From a checkpoint of a small transformer trained on Wikipedia.
Size: width 128, 2 heads of 64, 3.64M parameters.
Architecture: biases, untied embeddings.
Each number is 128 + 32 x the weight over the matrix's rms, rounded and kept within 0 to 255. Layers, rows and columns count from 0.

# layer 5 MLP up, 640x128, rms 0.0623, rows 480-533, columns 0-127
[[163  94 102  55 220  89 105 135 135 152 147 187 145 157 125 163 119  79 130  58 105  24 183 117  60 185 186 157 110 141 108 120 173 103 123 164 147 167 109 159  67 135 108 178  50 123 147 135  96 103 178 142 177  92 150 120 119 135 118 126 157 179 125 141 118 134 110  76 166 106 150 116 122 125  96 114 165 126 133 123   5  71  81  96 154 132 125 155 132 150 101 119 152 142 165 155 122 180  83 111 101  85 210 129 123 116 163 155  86 122 117 148 128 120 117 133 112 173 126 145 112 106 147 171 170 197  74 154]
 [158 150 193 145 141 108 101 125 165 129 118 100 153 142 119  95  52 159  73 147 128 108 124 147 129 185  59 164 152  97 196 157 152 156 120 127 127 116  63 140  97 164 125 165 101 132 195 143 164 130 119 118 133 137 120  98 108 152 143 151  93 119 160 127 156 120 126 155 118 150 129 139 150 120 125 138 164 139 119 101 152 121 171 168 138 190 102 105  91 142 129 124 133 185 157 104 123  96 159 136 161 166 122 146 116 153 150  91  58 106 122 147  75 136 150  88 151 141  76 115 119 155 100 110 228  36 104 147]
 [ 97  91  96 105 182 121 130  87  82 112 156 164 121 121 130 145  90 155 155 124  95 135 123 123 198 137 185 115 109 163 163 154 203 105 122 191 182 143 132 108 124 138 120 144 148 129 170  36 111 136  35 120 100 140 152 155 139 115 150 193 153 150 120  65 148 120 209  64 133 197 108 138 155 134 128  93 148 155 146 119  93 129 156  71 174 147 103 116 113 117 176 121 155 139 116 110 125 127 114 127 125 120  67 121 153 123 172 122 191 168 109 148  78 134 158 122 127 154  76  88 122 162 159  86  24 118 122  76]
 [ 95 182 161 156 127  98  75 131 146 134 160 156 158 143 113 105 185  77 115 109  97 127 109 138 161  90 103 125 171 140 127 106 110 131 149 151 134  92 181 105 141 149 137  79 157 140 136 134 125 146 112 157 157 122 151 189 123 121 113 120 159 146 108 152 121 142 187 133 109 134 123 135 109 133 126 104 102 107 133 181 147 113 174 132 136 170 125 147 125 119 114 124 146 139  70 119 139 138 124 161 116  63 125 120 136 113 119 164 156 113 163  79  86  87 144 125 114 114 171 172 120 107 101 116  72 148  84 100]
 [135 159 173 162  89  96 162 142 155 150 130 101 140 112 114 179 166 119 115 207 161 121 127 169  89 159 114  84 152 140 110 154 100 159  96 174  48 114  55 114  94  87  93 134 140 125 118 126  87 136 152 198  88 145  76 129 141 144 123 151  84 118 108 133 135 117 104 177 108 175 156 183 116 173 117 163 137 125 128 139 100 164 119 117 115 118  68  94 120 160 115 175 100  78 150  99 142 102 121  89 105 151 126 169 134 179 150 119 105 131 141 117 119 167 108 236 123 166 123  81 157 105 105 121 131  39 121 184]
 [ 94 123 150 116 183  81 182 150 109 139  98 150  86 117 185  89 151 151 127 192 144  93  93 156 135 114  94 116 108  67 126 179  58 133 132 164 117  93 110 167 111 163 152  96 146 160 134  89 180 167 154 155  96 154  88 118 114 149 142 170 114 135 113  85 119 102  99 144 130 125 162 133 124 155 160 157 116  75 187 154  94 147 169 104  99 145 172 111 158  63 190 111 119 116 112  58 143 132 111 192 183 105 134 122  69 107 138  79 137 139 111 157 136 123 146 153 136 123 116 148 150 128 144 107 146 149 163 166]
 [125  96  91 117 152  64  73 125 164 122 104 144  89 127 152 138 159 133 142  87 129 152  81 169 161  86 133  88 146 184  87  96 126 129 121 177  97 124 150 130 111 105 123 119 127 107 101 244 133 105 121 156 156 129 132 137 109 115 168 128 149 174 143 171 135 100 145  70 128 159 118 124 149 113  93 154  61  99 102 172 161 151 170  78 109 188 128  94  98 138  99 162 166 178 101  77 129 125 123 162  59 172 146 132 120 151 151 159 139 162  83 141 132 145 120  95 151 129 147 102 110 116 137 115 111  71 107 158]
 [170 126  78 120 150 110 125  59 119 133 130  65  90 142 151 126 199 153 142 108 150 120 129 113 114  97 168  88 122 167 106 150 107 134 175 153 124 135  91 120 146 136 152 134 143 109 124 165 132  91 142 109 170 126 157 138 132 146 113 134 134  68 149 130 124  88  80  72 158 172  92 162 145 158 140 162 117 115 150 117  73 101  73 136 146 114 142  93 131 117 125 106 147 159 133 123 194  72  79 121  86 104 128 124 130 136 137 154 146 127 158  89 166 163 126 135 121 129 120 143  84 123 174 127 120 124 144 115]
 [ 72  33 114 109 108 157  73 127 219 136 110  87 137  90 124 107 122 111 115 127 140 176 105 218 116 106 177 119 163 121 155 158 174 129 138 117  85  88 179 103 107 116 106 182  80 143  68 145 119 141  70 140 116 144 116 138 114 163 150  96 147 121 133 126 125 133 187 106 113 167 168 142 167 126 163 104 164 104 123 105 120 178 157 134  72 141 176 147 103 109  73 113 131 161  99 157 150 152 140 139 121 119 139 111 166 177 106 154 120 123 155 111 123 218 142 109 135 135 152  73 183  90  96 171 112 114 134  74]
 [199 102 182  68  98  85  83 139  90 105 130  93 196 166  79 145 186 145 123 111  93 168 125  82 126 164 150 173 126  48 143 155 138 140 125  99 120 147  97 176 144  95 183  90 126 104 128  86 125 169 148  96  83  87 148 145 134 133 170 134  80 100 138 165 105 103 167 147  97 159  94  77 118 109 153 164 137 114  77 199 121 132  84  77 140 125 172 209 139 165  83 123 112 152 115 153  95 168 132 113  68 194 131 157 147  78  95  67 105 132 106 183 152 162 138 177 189  60 118 162 107 130 145 131 182 102 190 131]
 [122 120  92 154 123  77 188 100 117  90 135  90  84  90 154 154 155 133 107 131 182 138 162 118 140 135 170  99 173 142  91 148 153 158 170 159  89 171  91 149 110  78  99 185 153  89  98 148  99 113  74  97  75 129 167 172 171 109 107 119 146 183 143 209  61  82 183 144 161 108 167 143 156 187 120  83 157  69 132  88 116  65 130  90  91 134  89 132 164  83 123 112 163 124  60  92 104 172 103  87 158 126  78  98 126 151  97 141 176 109  93 131 112  97 172 135 142 103 165 230 111 150 204 159 128 212 131 146]
 [130 153 105 199 125  95  80 141 167  34 148 134 132  47  68 137 137 191 191 149 130 127 124 125 160  61 123  85  79 169  85 120 110 127 152 110 156 144 108  55 119 119 146 148  80 178 131 116 120 169  58 116 132 174 107 174  56  90 159 112 124 149 145 219  89 164 163 129  51 151 135 161 157 130 122 161 183 102 169 115  89 126 175 129 137  98 163 136 152  80 124 135 110 151 165 141 109  94 131 140 133 141 187 113  95 121 159 169  65 122 204 149 164 106 122 143 111 149 155 166 143 171  91 118 131 121 117 155]
 [132 119 118  99  86 180 129 128 131 162  97 197 174 154 114 127  98 131 105 107 108 131  90 115  99 112 142 194  95  91 113 187 190 200 124  97 108 119 116 170 136 119  66  82 133 148 116 145 153 107  99 113  60 210  95 167 128 143 100  99 146 122 112 119  81  93 107 126 116 126 110 181 128 203 131  89 181 146 174 105  98  42 142 126 216 161  73 126 161 115  79 106 177 147  39  43  78 156 120 119 185 162 106 157 117 113 107 102 147 132 108 132 206 189 169 147 120  79 116 107 111 103  94 177 168 168 135 134]
 [ 84  68 125 114  90  98 154 134  95 119 113  95 136  95 118  81 145 196  62 148 129 134 159 173  47  66 131 140  49 104 177 116 136 139 122 110 157 127 112  85 104 126 117 126 120 165 108 107 129 115 116  87 133  36 161 108 146  39 173 133 140  64  91 157 127 131 139 137 130 151 139 103  65  78 175 160 195 128 103  81 148 126 127 110 167  68 149 131 120 133 171 173 154 103 119 158 153 115 179 133 137 104 101 173 149 168 142 136 154 116 133 152 157 147 136 222 170 160 145 111 157 142  95 149  80 194 164 130]
 [158 119 156 183 159 108  81 143 173 123  86  93 110 102 109 117 172 128 127 144 109 111 149 147 164 148 143 170 124 116 150 131 138 165 122 139 140 147 173 113 137  99 141 115 150  97  81  82 131 119 151 184 178 141 152 189  96 102 157 145 119 143 123 160 114 154 166 110 153  80  71  92  92 146 135 101  94 187 105 103 122 164 162  55 132 147  81 161  83  76 105 134  76  88 146 104 132 137 135 117 137  83 182  87 136 129 109 176 121 126 144 132  88  97  68 120 180  87 148 116 131 159 111  96 145 117  60  98]
 [131  80 128 126 186 121 151 120 148 123 103 159 162 124 168 124 149 103 139  80  99 135  57 125 115  95 114 155 118 143 115 115  96 114 145 109 140 151 111 149 146 126 159  54 106 140 125 179  96 150 161 146 152 120  96 115 112 101  91 190 143  98 121 100  79 135 149 108 144 158 103 135  99 121 121 156 135  58 120 119 149 127 203  85 133  94 150 144  42  93 173 142 107 106 176  95 121 181 143 136 104 131 220 137 136 145 144 138 117 212  90  92 114  79 107 134 122 164  70 154 135 116 158 118 171  92 163 159]
 [138 174 113 186 139 150 150 177 122  71 121 102 131 121 132  84 106 120 128 196 162 149 156 135  88 166 100 176 180  92  94 160  95  68 135 143 100 188 125 143  86  77 134 157  95 196  88 128  90 171  99 122 136  90 102  77 140  93 155  82 134  89 204 107 124 124 158 162 103 158  57  89  71 109 136 133 130 117 104  85 156 159  85 141 129  22 154 239  81 122 186  41 151  92 197  66  59 119 172 160  95 127 215  85  69 108 144 133 121  45 129 132  93 124 128 177 175 173 156 105 147 121 134 133 119 124 183 112]
 [129 124  91  92 141 149 100 174 130 177  90 106  83 151 103 167 112 137 114 106 126 141 116 132 175 135  77 136 145 131  66 112 135 125 171 139 119 126  95 143 135 112 153 157  81 169 147 164 205  84 149 166 122 164 105  79 111 145 139 103 155 149 148  83 173 104 155 105  77 188 120 136 181  89  82 151  88  95  65 109 145 104 166 199  98 146 119 114  86 144  89  71 104 127 145 168  70 173 110 146 194 157 108 149  91  94 177 141  86 148 128 139 111 120 114 117 148 118 129 120  92  68 123 181 194 146 146 127]
 [ 85 103  96 157 106 129 121  74 138 120 113 139 127 141  74 155 148 179 100 147 144 141  92 136 167 115 162 108 126  92 170 124 134 131 141  98 138 171 110 136 137 156 103 101 131 141  48 179 103 134 128 112 102 125 186  81 101 145 146 113  80 135 109 105 183 130 160  93  91 124 119  56 118 117 149 141  89 113 197  82 100 130 134 146 119 155 128 102  90 105 199 105 145 103 188 149 141 157 119 130 102 143 132 119 153 132 141 134 166 137 166 139 138 161 129 161  88 100 113 148  95  67  78 194 129 176 129 140]
 [169 145 104 107 152  96 133 133 102 121  78 148 128 120 135 152  91 148 121  95  70 114 113 111  64 134 144 150 161  99 165 158 140 147 114 146 146 112 108 139 105 128 126 131 140  90  84 121 117 135  97 104  90 143 117 152 117 160 112 137 144 135 128 105 113  99 120  90 101  84 138  94 136  83 153 117  91 113 148 148 134 153  66 135 124 173 140  81 111  97 179 124 112 153 120 168 117 152 150 148 119 132 144 179 116 121 116  94 154 166 165 176 122 132 146 164 110 132 138 149 111 140 123 130 144 147 149 120]
 [ 62  97 173 170 129  98 201  45 169 156 190 152 155 149 182  87 119 143 135  99 236 159 105 126  99  97 110 168 167  96 132 110 175 122 121 109 156  90  73 103 158  91 181  72 102 115 116  93 139 124 124 117  63 187 109 142  52 154 137  74 183 127 121  91 139 171 117 160 135 183 126 166 138 132 127 102 161 207 126 126 202 146 176  73 136 134  99  58 111 120 100 181 137  98 137  37 114 186 190 124 146 153 143 110 100 133 135 128 160 132 106 143  73  70 129 150 134 169 114 131 128  73  91 149 138 170  77  62]
 [112 131 109 113 175  76 148 158 107 159  47  59 154 142 124 111 179 152 127  41 147 130 133 186 190  78  99 148 156 136  60 153  66  89  95 108 108 116 163 118  98 111 121 147 165 101  62 134 151 110 129 178 225  91  97 143 146  79  58 153 175 172  88 103 138  96 121 102 177 122 147  88 142 114 165 143 137  84  64  92 179 151 143 105  78 121 138 122  95 106 127 162 132 178 159 130 156 118 151 190 121 141  93 146 144 161  95 149  87 131 126 117 157 122  67 136 236  92 141 118 107 117 143 164  98 121 114 104]
 [ 83 140 105 102 107 120 148 100 129 186 107 163 128 113 135 108 168  70 110 129 147  79  75 146  86 103 160 139 152 119 159 136 148 133 103 104  93 153 200 114 116 154 133 179 206 152 111 138 139 107 163 122 148  72  74 134 128 128 120  92 123 148 174 150 121 160 103 106 118 135 121 142  80 134  59 145 132 206 103 128 142 106  90  98 146 108  89 165 121  96 127 191 154 124 198 129 153 114 138 128 176  94  70  37 155 126 105 159 104 133 129 152 151 113 109 154 159  80 114 120 149 108 104 101 126 176  83 130]
 [106 135  98 112  88 109 122  63 107 125 116 154 150 144 106 101 127  96 137 143 128 125 120 115 168 125 121 143 101 151 131 174 130 149 114 130 182  92 139 149  99  99  96 130 165 127 100 122  75 136 133 144 136 115  70  84 116 145 152 117  86 161  97 136 100 160 137 131 119 104 101 139  77 139 191 144 110 117 135 114 141 136 143 212 178 118 165 137 136  96 145 114 130 113 115 138 139 160 159 112  99  83 132 160 161 154 134 196 127 148 124 126 105  90 122 128 126 116 177  85 137 112  89 137 103 138  79 145]
 [187 149  53  95 141  77 103 123 214 118 120 105 119  80 129 115 130  68 126 204  83 110  92 114 166 167 136  92 188 160 111 111 164  77  76 137 120 139 136 104 158 137 105 182  99 155  89  97 115  80  90 234 146 170 173 119 152  65 108 111 115 118 178 128 103  99 116 144 152 117 145 135 164 134 190  65 142 135 111 119  87 143 126 147 123 168 155 153 115 152  90 121 115 134 117 131 127 171  94  84  96 116 104  48 212 128 113 124 119 168 135 169 130 140 200 131  79  89  99 125 123 175 161 169 206 122 140 137]
 [167 119 100 145 207 103  30  43 159 136 162 163 150 148 129 124 146  92 145 172 117  97 117 112 170 146  86 133  82 118  67 204 110  82 114  97  92 129 125 124 179 164 168 119 102 173 105  81 103  94 131 123 149 162 119 113 142  98 173 198 171 142 147 128  98 106 126 142 144  91 112 122  86 103 186 121 121 132 114 122 131 130 161  93 159 117 139 159 176  80 194  96 144 159 123 124 146 109 121 104 106  95 146 122 139 160 109 191 126 132 137 129 132 144 131 135 135 109 128 145  82 153 154  79 106 111 216 124]
 [172 169 170 161  92 115 132  70 102 108 175 132 153  93  43 119 161 114 159  54 141 112  95 145 131 134 181 149 129 217 155 182  97 129 147 119 119 100  58 167 148 125 113 175 143 138 129 134 117 107 149 108 110 129 105 132 162 129 154 155 107  97 131  78 128 100 145 140 122 135  75 124 129 186 136  87 121 113 160 106 108 127 140  88 137 162 121 110  94 130 109 127 117  65 144 137 147 122 157  54 109 112 169  78 127 122 165 134 192 139 103 155 125 158  88 120  75 193 128 111 188 142 117 126 153 112 109 158]
 [156 100 186  96 114 108 128  77 111 151 120 138 170 168 137 141 133  77 150 126 148 138 139 103 141 175 145 177 138 159 110 133 134 148 145 140 111 111  74 151  96  87  75  89 110 109  86 138 170 126 150 155 111 120  89 124 160 136 150 170 102 154  87 150 110 186 110 151 148 164 130 134 119 144 153 160 147  88 129 138 135 111 136 114 172 104 131 127 114 112 124 121 145  87 111 140 128 136 135  97 147 130 135 115 143 124 116 158 195 132  92 115 140 128 131 115 173 173 115  77 114 174 105  90 160 136  58 126]
 [135 114  70 172 130 122 128  97 119 112  80 151 119 126 153  99 117 132 145 114  95 169 137 129 108 127 143  81 109 101  76 114 184 120 113 121 179 181 150 139 109  80 128 140 153 143 168 130 147 123 112 135  93  92  88 154 117 104 107 133 113  99  75 151 106 153 154 143 142 110 114 130 119  92 135 153 151 112 112 150 107 123 137 138 151 133 122 113 102 149 160  29 174 189 190 151 109 164 100 144 125 156 108 141 179 122  98 168 130 169 179 161 131 116 144 131 146 142 146 128 128  43  81  82 175 103 162  84]
 [ 48  82 114  68 135 122 188 113  91 108  88  83 137 139 142  76 140 115 100 124  96  95 145 156 104  95 139 113 195 137  73 173 142 154 135 146 107 168 148 154 157 112 161 120  82 153  89 124 121 139 139 135 136 151 152  98 144  84  85 134 153 137 129 150  55  86  98 145  99 168 138 150 109 117 151 136 167 131 115 198 153  96  63  65 195 153  98 101 178 170 122 135 123 133 158 107 104 129 142 130  83 123 137 129 116 173 127 167 153 150 180 171  87 139  94  87 157  90 141  88 146 145 136 109 113 128 134 120]
 [ 42  66 128 178 131 149 131 125 103 176 112 104  95  57 163 163 107  91  85 103 147 167  97  43  92 148 123 169 104 133 109 130 166 134 105 156 154 161 160 140 116 158 191 114 155 113  94 141 102 198 166  60  78 161 107 160 144 147 140  96 121 114 131  85 100  49 126 122 151 114 134 172 139 103 110 125 122 165 139  87 186 123  90  50 112 150 138 157  87 133 110 197 209 148  83  88  97 150 172  69 127 136 137  99  91 188 125  87 149 157  96  82 171 100 201 134  95 167 158 117 175 124 116 112 103 162  59 133]
 [145  45  57 177 174 170 110 160  90 114 187 146 167 145 111 171 100 104  74  59 100 126 153  83  46 103 182 139 148  91  92 159 122  89 200  73 214 140 127 128 157 124 153  82 184 105  96 161 161 220 151 160 102 110 136 116  94 134 118 126 132  95  56  85 103  74 113 178 143 106 139 129  71 100 134 200 150 105  24 167 117 126 124 109 122 164 194 137 171 102  89  79  78 187 103 157 125 189 136 168 125 162  71 147 146 186 155 145 104 141 102  71  59  95 155 103 188 181 132 167 128 196 106 116 108 133  90 166]
 [ 82 161 163 175 153 119 127  59 174  64 154 151 132 149 102  97 125 185 117  65 148 161 106  69 114 147  90 163 122 149 145 143 147 166 118 109 143 138 102 124  81 189  38 182 165 137 156 120 130 160 139 143 188 131 168 146 144 106 118 140 149 152  75 120 149 145 162  65 108 101 100  88 112  81 105 175 135 121 111 185  76 164 133 151 118 141  89 161 115 167 111 116 130 123 130 105 132 191 126 163 145 136 124 132 195 161 114 212 159 122 110 114 107 118 114 139 102 126 127  97 131 164 144  72 158 109 183 114]
 [135  96 175 120 118  99 112 133  57 100 204  91 123  91 137 143 128 118 145 160 127 120 139 104 208 174 145  99  67 116 111 191 143 126  71 134  93 136 170 114 173  76 125  67 124  99  89 109 110 128 117 156 118 117 133 118 128 130 110 186 157 148 154 183 120 122 165 138 127 148 139 155 135 191 127  73 120 161 123  82  87 187 130 119 161 205 151  95 202  62 122 136 165 118  88 119 148  45 101 177  91 116 138 129 114 105 129 149  65 149 149  95 131 165 120 126 124  85 145 120  83 163 114 184 148 115 168 118]
 [118 135 144 162 147 169 186 120 115 101  67 164 175 121 201  80 133 168  62 165 118  99 102  90 121  79 149 164 135  94 158 150 117 133 129 100 129 117  65 145 134 177 109 112 161 144 111 184  92 139 138 172 132 149 163 150  66 155  95 164 111  85 145  84 101 108 152  94 170 150 133 179 146 160  91 181 115  33 137 164 182 100  69 179 145 138 137  86 125 132 133 133  51 162 151 108 110 173 121 122 130 148 106 122 110 106  97 176 153 102 110 132 122 196 124 139 194 110  84 154 138 107 200  63 114 148  69  69]
 [107 151 123 145 136 176  60 147 139 186 158 127 128 130 136 116  86  91 145 139 140 165 124 154 140 140 116 113 139  96  99 124 155 143 135  98 138 138 156 136 141 157 102 141  95 150 140 153 178 167 158 153 108  87 100 156 119 115  90 109 158  69 142 144 176 127 126  85 126  66 154 126 158 130 144 144 145  82 160 162 129 148 159 120 102 124 123 110 149 168 141 123 179 159 121 122 148 104 108 138 118 127 124 134 149 139  96 188 119  88 114 124  95  95 132 196  91 112 130 100 131 174  92 154 125 127  69 137]
 [132 124 110 136 184 109 175  81 124  74 141  84 118 127 163 126 170 113 124  61 106 162 136 162  67 121 113 150 114 117 148 171 192 116 135 136 115 166 117 148 163 171 148  95 134 114 122 116 152 114 178 140 125 127 111 165 163 169 158 135  98 145 103 116 119 138  44 125 133 142 189 176 118  95 128 114 115 107 114 120  91 142  78 100 178 174 101 109  83 149 103 118 121 147 141 127 136 138 124 132 153 123 129 139 191 133 138 131 132  99 163 111 110 161 136  82 132  96 167 140 167 156  94 107 119 140  68 107]
 [ 73  49 156 136  53 130  81 101 138 154 150 213 136 119 138 139 172 132  70 112  95  79 103 159  95  85 110 142 150 133 133 207 119 128 107 161 169 121 173 115 101 156 168 111 149 119 100 144 143 110 137 116 175 196 135 198 159 128 112 104 165 133 155 112  75 146  49 155 117  86  81 162 169 165 137  89  45 108  95 141 176 138 170  68  91 133 149 182 146 155 159 195 123 103 100 121  70  94 194  55 193 163 142 185 113 131 145  84  61 177  83  90 184 118 135 162 122 107 157  80 133 149  90 155 158 147  90 179]
 [138 121 146  77 113 128  95 106 198 107 133 131 105 120  57 168 114 152 162 105  80 113 118 139 114 161 129 125 166 133 133 166 142 170 132 184  88 121 105 100  58 102  90 158 156 139 142 149 111 115 112 150 157 188 134 161 109 180  99 163 121 124 102 115 131 149 121 136  48 158 164  93 173 174  80 147 124 100 139 151 126 144 131 148 104 145 112 160  87  97  97 107 175 124 101 166 150  96 124 155 143 104 129  51 147 174 178  76 120 120  93  94 136 153 132  77 100 141 125  92 178  96  84 127 199 151 126 129]
 [142 142 113  70 131 113 106 138 149 103 142  82 107 138 145  72 139 125 129 126  91 142 111 158  95 118 110 156 103 147 118 163 111 142 132 104 168 104 108 105 111  44  85  76 131 117 140 148 111 163  80 196 148  79  76 111  72 115  73 143 131 155 116  84 144 160 157 123 104 100  86 121 120 130 138 166 142 115 158 158 153 156 133 161 135 128 110 118 126 101 163 162 163 159 126 160 144 156 162 147  65  91 157 136 110 137  98 182 115 119 143 117 140 146 139 146 144 150 128  71 146 104 113 116 158 107 204 108]
 [ 99 133  64 139 144 119 115 108 140 154 139 124 149 115 137  89 138 154  82  76 167 138 155 109  84 150 133 144 191 155 191 140 175 116 115 122 152 154 137  94  77  95 152 132 151 104 174  90 127 154 181 128  47 167 180  80 192 134 119 126 128  93  83  60  58 147 150  85 120 110 125  79 145  50  75 154 108 132 142 142  95  92 123 140 165 123 135 128 114 156 128 173 125 118 126 119 103 143 125  85 111 138  69 152 222 104 165 181 143 114 142 119  90 129 131 102 137 179  53 101 175  96 144 137 123 178  38  48]
 [ 85 154  70 118  46  79 123 109 145 117  90  75 149 122  67 111 119 120  75 142 184  95 100 208 184  79 153 146 158 106 186 112 114 149  76 164 113 162 104 113 100 135 142 151 145 161  68 114  93  79 124 120  80 181 192 126 124 185 160 131 157 123 131 125 133 148  91 102  47  98 131  50 161 205 167  86 159 150 170 129 123 110 121  94 109 127 151 131 176 129 123 128 112 141 162 196 143  80 114 100  99  80 165 129  18  99 138 171 179 134 132  76 148 107 110 140 167 120 130 155  95  87 191 148  73 155 171 177]
 [167 172 123 163 168 133  94 177 173 156 121 139 158 159  76 175 169 159 177 124 154 148 139 156  94 142  78 135 106 139 131 153  47 138 112 169 176 122  43 142 116 111  97 109 131  81 132  36 112 159  99 136 160 122  84  73 142 130 151 166 118 151 106 149 164 134 135 146  68 144 148  84 147 132 146 152 142 125 174 124 144 211 182 133  93 131 163  99  64 103 119 119 133 123 153 104 104 148 200  92 104  72 136 167 100 136 167 131 125 129  97  83 132  97  92  92 113 169   5 102 133 168  87 111 140  65 134 120]
 [147 158 146 113 160  85 162  92 179  99 145  82 149 117 170 130  60 109 151 175 142 183 149  93 194 127 144 122 174 139 138 161  98  51 149 169 117 134 118 149 107 121  90 150 102 120 166 129 113 146 168  85 182 133 142 107 119 121 128 122  92 114 111  99 182 118 151 127 114 136 141 129 115  68 145 188  95 113  83 107  51 174 136 188  79 159 150 151 178 113 142 116 186 175 135 131  95 108  98 105  87 126 114 116 110 114  81 116 100 127 111 112  75  78 150 155 117 125 155 122 136 133 190 132  90  75 109  95]
 [132 129 153 154 109 110 167 231 107 115 114 106 103 112 103 140 127 125  88 105 168 110 188 116 103 167 118 173 122 149  59 176 145 108 116  67  97 149 119  62  92 111 111  58 137 120 106 166 152 180 104 122 175 131 150 115 158  98 133 102  97 194  82 103 116 115 173 157 128 135 179  88 128 197 147 108 128 189 138 136 153 177 132 193 164 138 175  94 119 128 136  89 115 116 141  57  71 188 104 114  86 149 152  97  95 112 153  77 113 122 116 129 201 122  97 168  99 151  90 101 153 103 140 105 138  88 148 101]
 [ 60  67 112 146  83 171 101 129 201 121  94 120  66 126  87 133 105 111 117 197 114 120 131 147 156 134 117 132 101 154 135 155 193 164 131  89 191 138  50 154 132 110 119 162 124  97 163 177 120  53  98 133 118 166  74 171  92 220  57  94 137 124  84  89  92 160  80 103  99 131  96 125 150 122 215 128 111 158 116  86  93 176 205 155 148 119 116 162  80 125 135  79 147 191 120 101 158 154 119 135 124 107  91 116 129 220 103 177 154 172 162 154  98 155 115 109 120 109 150  81 105  82 159 162 153 131  38 174]
 [ 58 170  50 100 141 144 114 142 111 141 122 163 120 114 145 121 138 104 208  71 201 152 187 135 178 105 105  83 135 151 129 105 136  85 105 177 165  63  84  96 153 103 135  75 150 110  96 195 127 166  99 124 123  90 111  95 103 113  96 174  94 116 166  75 116 121 117 108 152 106  76  90 148 128 149 202 106  80  79 116  94 129 105 111 115 103 134 105 129 160 113 119 151 133 129 170 160 152 171 133 163 138  65 222 146 169 128 204 126 136 100  85 111 157 182 161 122 117 134 188 102 138 134  89 192 167  92 145]
 [190 140  94  71 228  73  66  68 174 155 131 129 146 130 135 186  98 159 157  95 147  93 127  82 105 140 156 103  72 141 117 179 120 119 136 176 128 120 175 134  94 133  98  67 133 114 152  47  94 124 145 127 154 178 134 183 123 152 167 120 131 120 187 116 132 184 122 147 193 111 133 101 142 210 145 107  83 140  67 117  99 118 119 130 108  95 155 122 148 112 115  99 180 151 165 112 160 144 137 165 154 118 123 106 116 128 158 147 179 125  59 122  79 156 128 111 100 194 178  97 129 144 105  87  80 108 126  84]
 [111 124 124  95 121 100 148  98 142 117 102 140 153 106 164 132 102 111  86 150  84  91 129  90 106 181  99 112 123 118 110 152 135 159 150 114 110 146 137 157 139 118 145 192 160 106 142 153 119 131 109 138 115 152 131 120  95 119 102 122 114 150 134 160 139 126 139 108 136 161 117 141 165 111 124 122 143 167 110  99 137  82 107 154  87 135  59  87 132 128 105 148 122 135 101 104 142 123 123  94 111 125 103 188 125 139 121 111 126  81 133 110 156 150 132 146 164 148 149 164 160 169 122 126 158 113  98 107]
 [127 112 116 130 150 184  61  99 110 134  51 147 185 158 207 110 127  93 193 101 189  68 135  89 175 142 172 118 138 133 133 113 157 121 104 111 126  72 119 145 137 113  89 167 142 133 161  82 128 162 123 152 123  77 106 170 100 124  66 102 128 134 132 122  89  57  74 122 189 104 161 146 131  77 173 190  81  80  75 154 157 149 171 114 122  99 174 138  95 118  56 132 165 136 135 153  93  71 118 121 170 163 132  91 141 162 188 150  82 152 120 118 135 175 175 182 172 149 210 112 111 149 114 101 126 157 115 111]
 [123 150 166 155 153  78 167 100  93  97  74 105 178 107  92  72 127 184 155  92 160  98 113 191  41 113 124 157 150 147 116 129 109 131  77 106 177  84 101 108 138 110 129 155 108 143 122  92 107 114 178  93 158  41 112 127 151 142 101 227 123 112 139 119 127 112 111 185 146  84 125 109 129 149 147 101 148 131 125 125 132 144 140 114 128 149 170 125  77 108 118 135 175 144  75 137 124 136 158  92 146 142 110 109  91 113 124  97 130 154 111 188 103 109 166 157 176 202 111 115 174 131 161 151 187 112 126 153]
 [ 75 150 168 114 147 143  79 126 135 122 107 111 142 125 161 100 137 102 164  81 120 187 163 130 110 184 119 158 138 192 159 146 138 138 158 115 150 144  67 140 130 104  60 121 141 151 135 147 102 130 144 125  95 128 118 113  80 139 132 141  90 152 136  95 147 131 184 162 119 143 128  56 140 193 149 123 131 124 139  79 124  98 122  77 152  94 102 105  99  94 115 157  63 163 141 102 118 159 142 156 178 151 123 158 124 149 141 188 150 144 101 109  92 102 129 122 141 132 117 129 123  61 166  75  94  96 112 136]
 [104 111 147  99 199 115  77 104 162 144 136 134  91 165 117  86 134 109 137 117 106 113 138  96 150 195 108 130 164 131 106 150  88 150 157 134 108  80 117 109 159  78 138 102 145 101 146 119 145 130 132 119 123 114 111  89 147 111 166 191 113 144 182 149 122  89 113 124 146 163 153 141 125  63 169 150 113 134 134 154 164 103 131 137  88 104 109  93 147 155  77 186 146 105 163 118 121 127 113 147 109  79 177 144 180 114 151  96 103  97 114 127 104  72 113 163 150 163 168 119 129 110  97 128 170 133 103 145]
 [108 136 193 200  91 143 156  86 123  82 172 120 116  76 154 163  88 157 108 108 137 156  72 101 204 153 150 117 188  86 116 126 168 167 121 142 147 130 151 130  85 130 181 114 127  82 142 160 157 105  96 147 106 171  84 157  80 116 121  65  98 129 151 144 200 204 155  81  91 112 129  93 118 152 179 110 104 130 157 104 119 182 212  77 116 128 135 143 122 109 103 118 117 168  85 139  79 171 159 122 132  75 106 192 105 107 147 105  79 118 108 144  94 125 145  97 120 186 163  95 151 135  80 208 152 137 123 156]]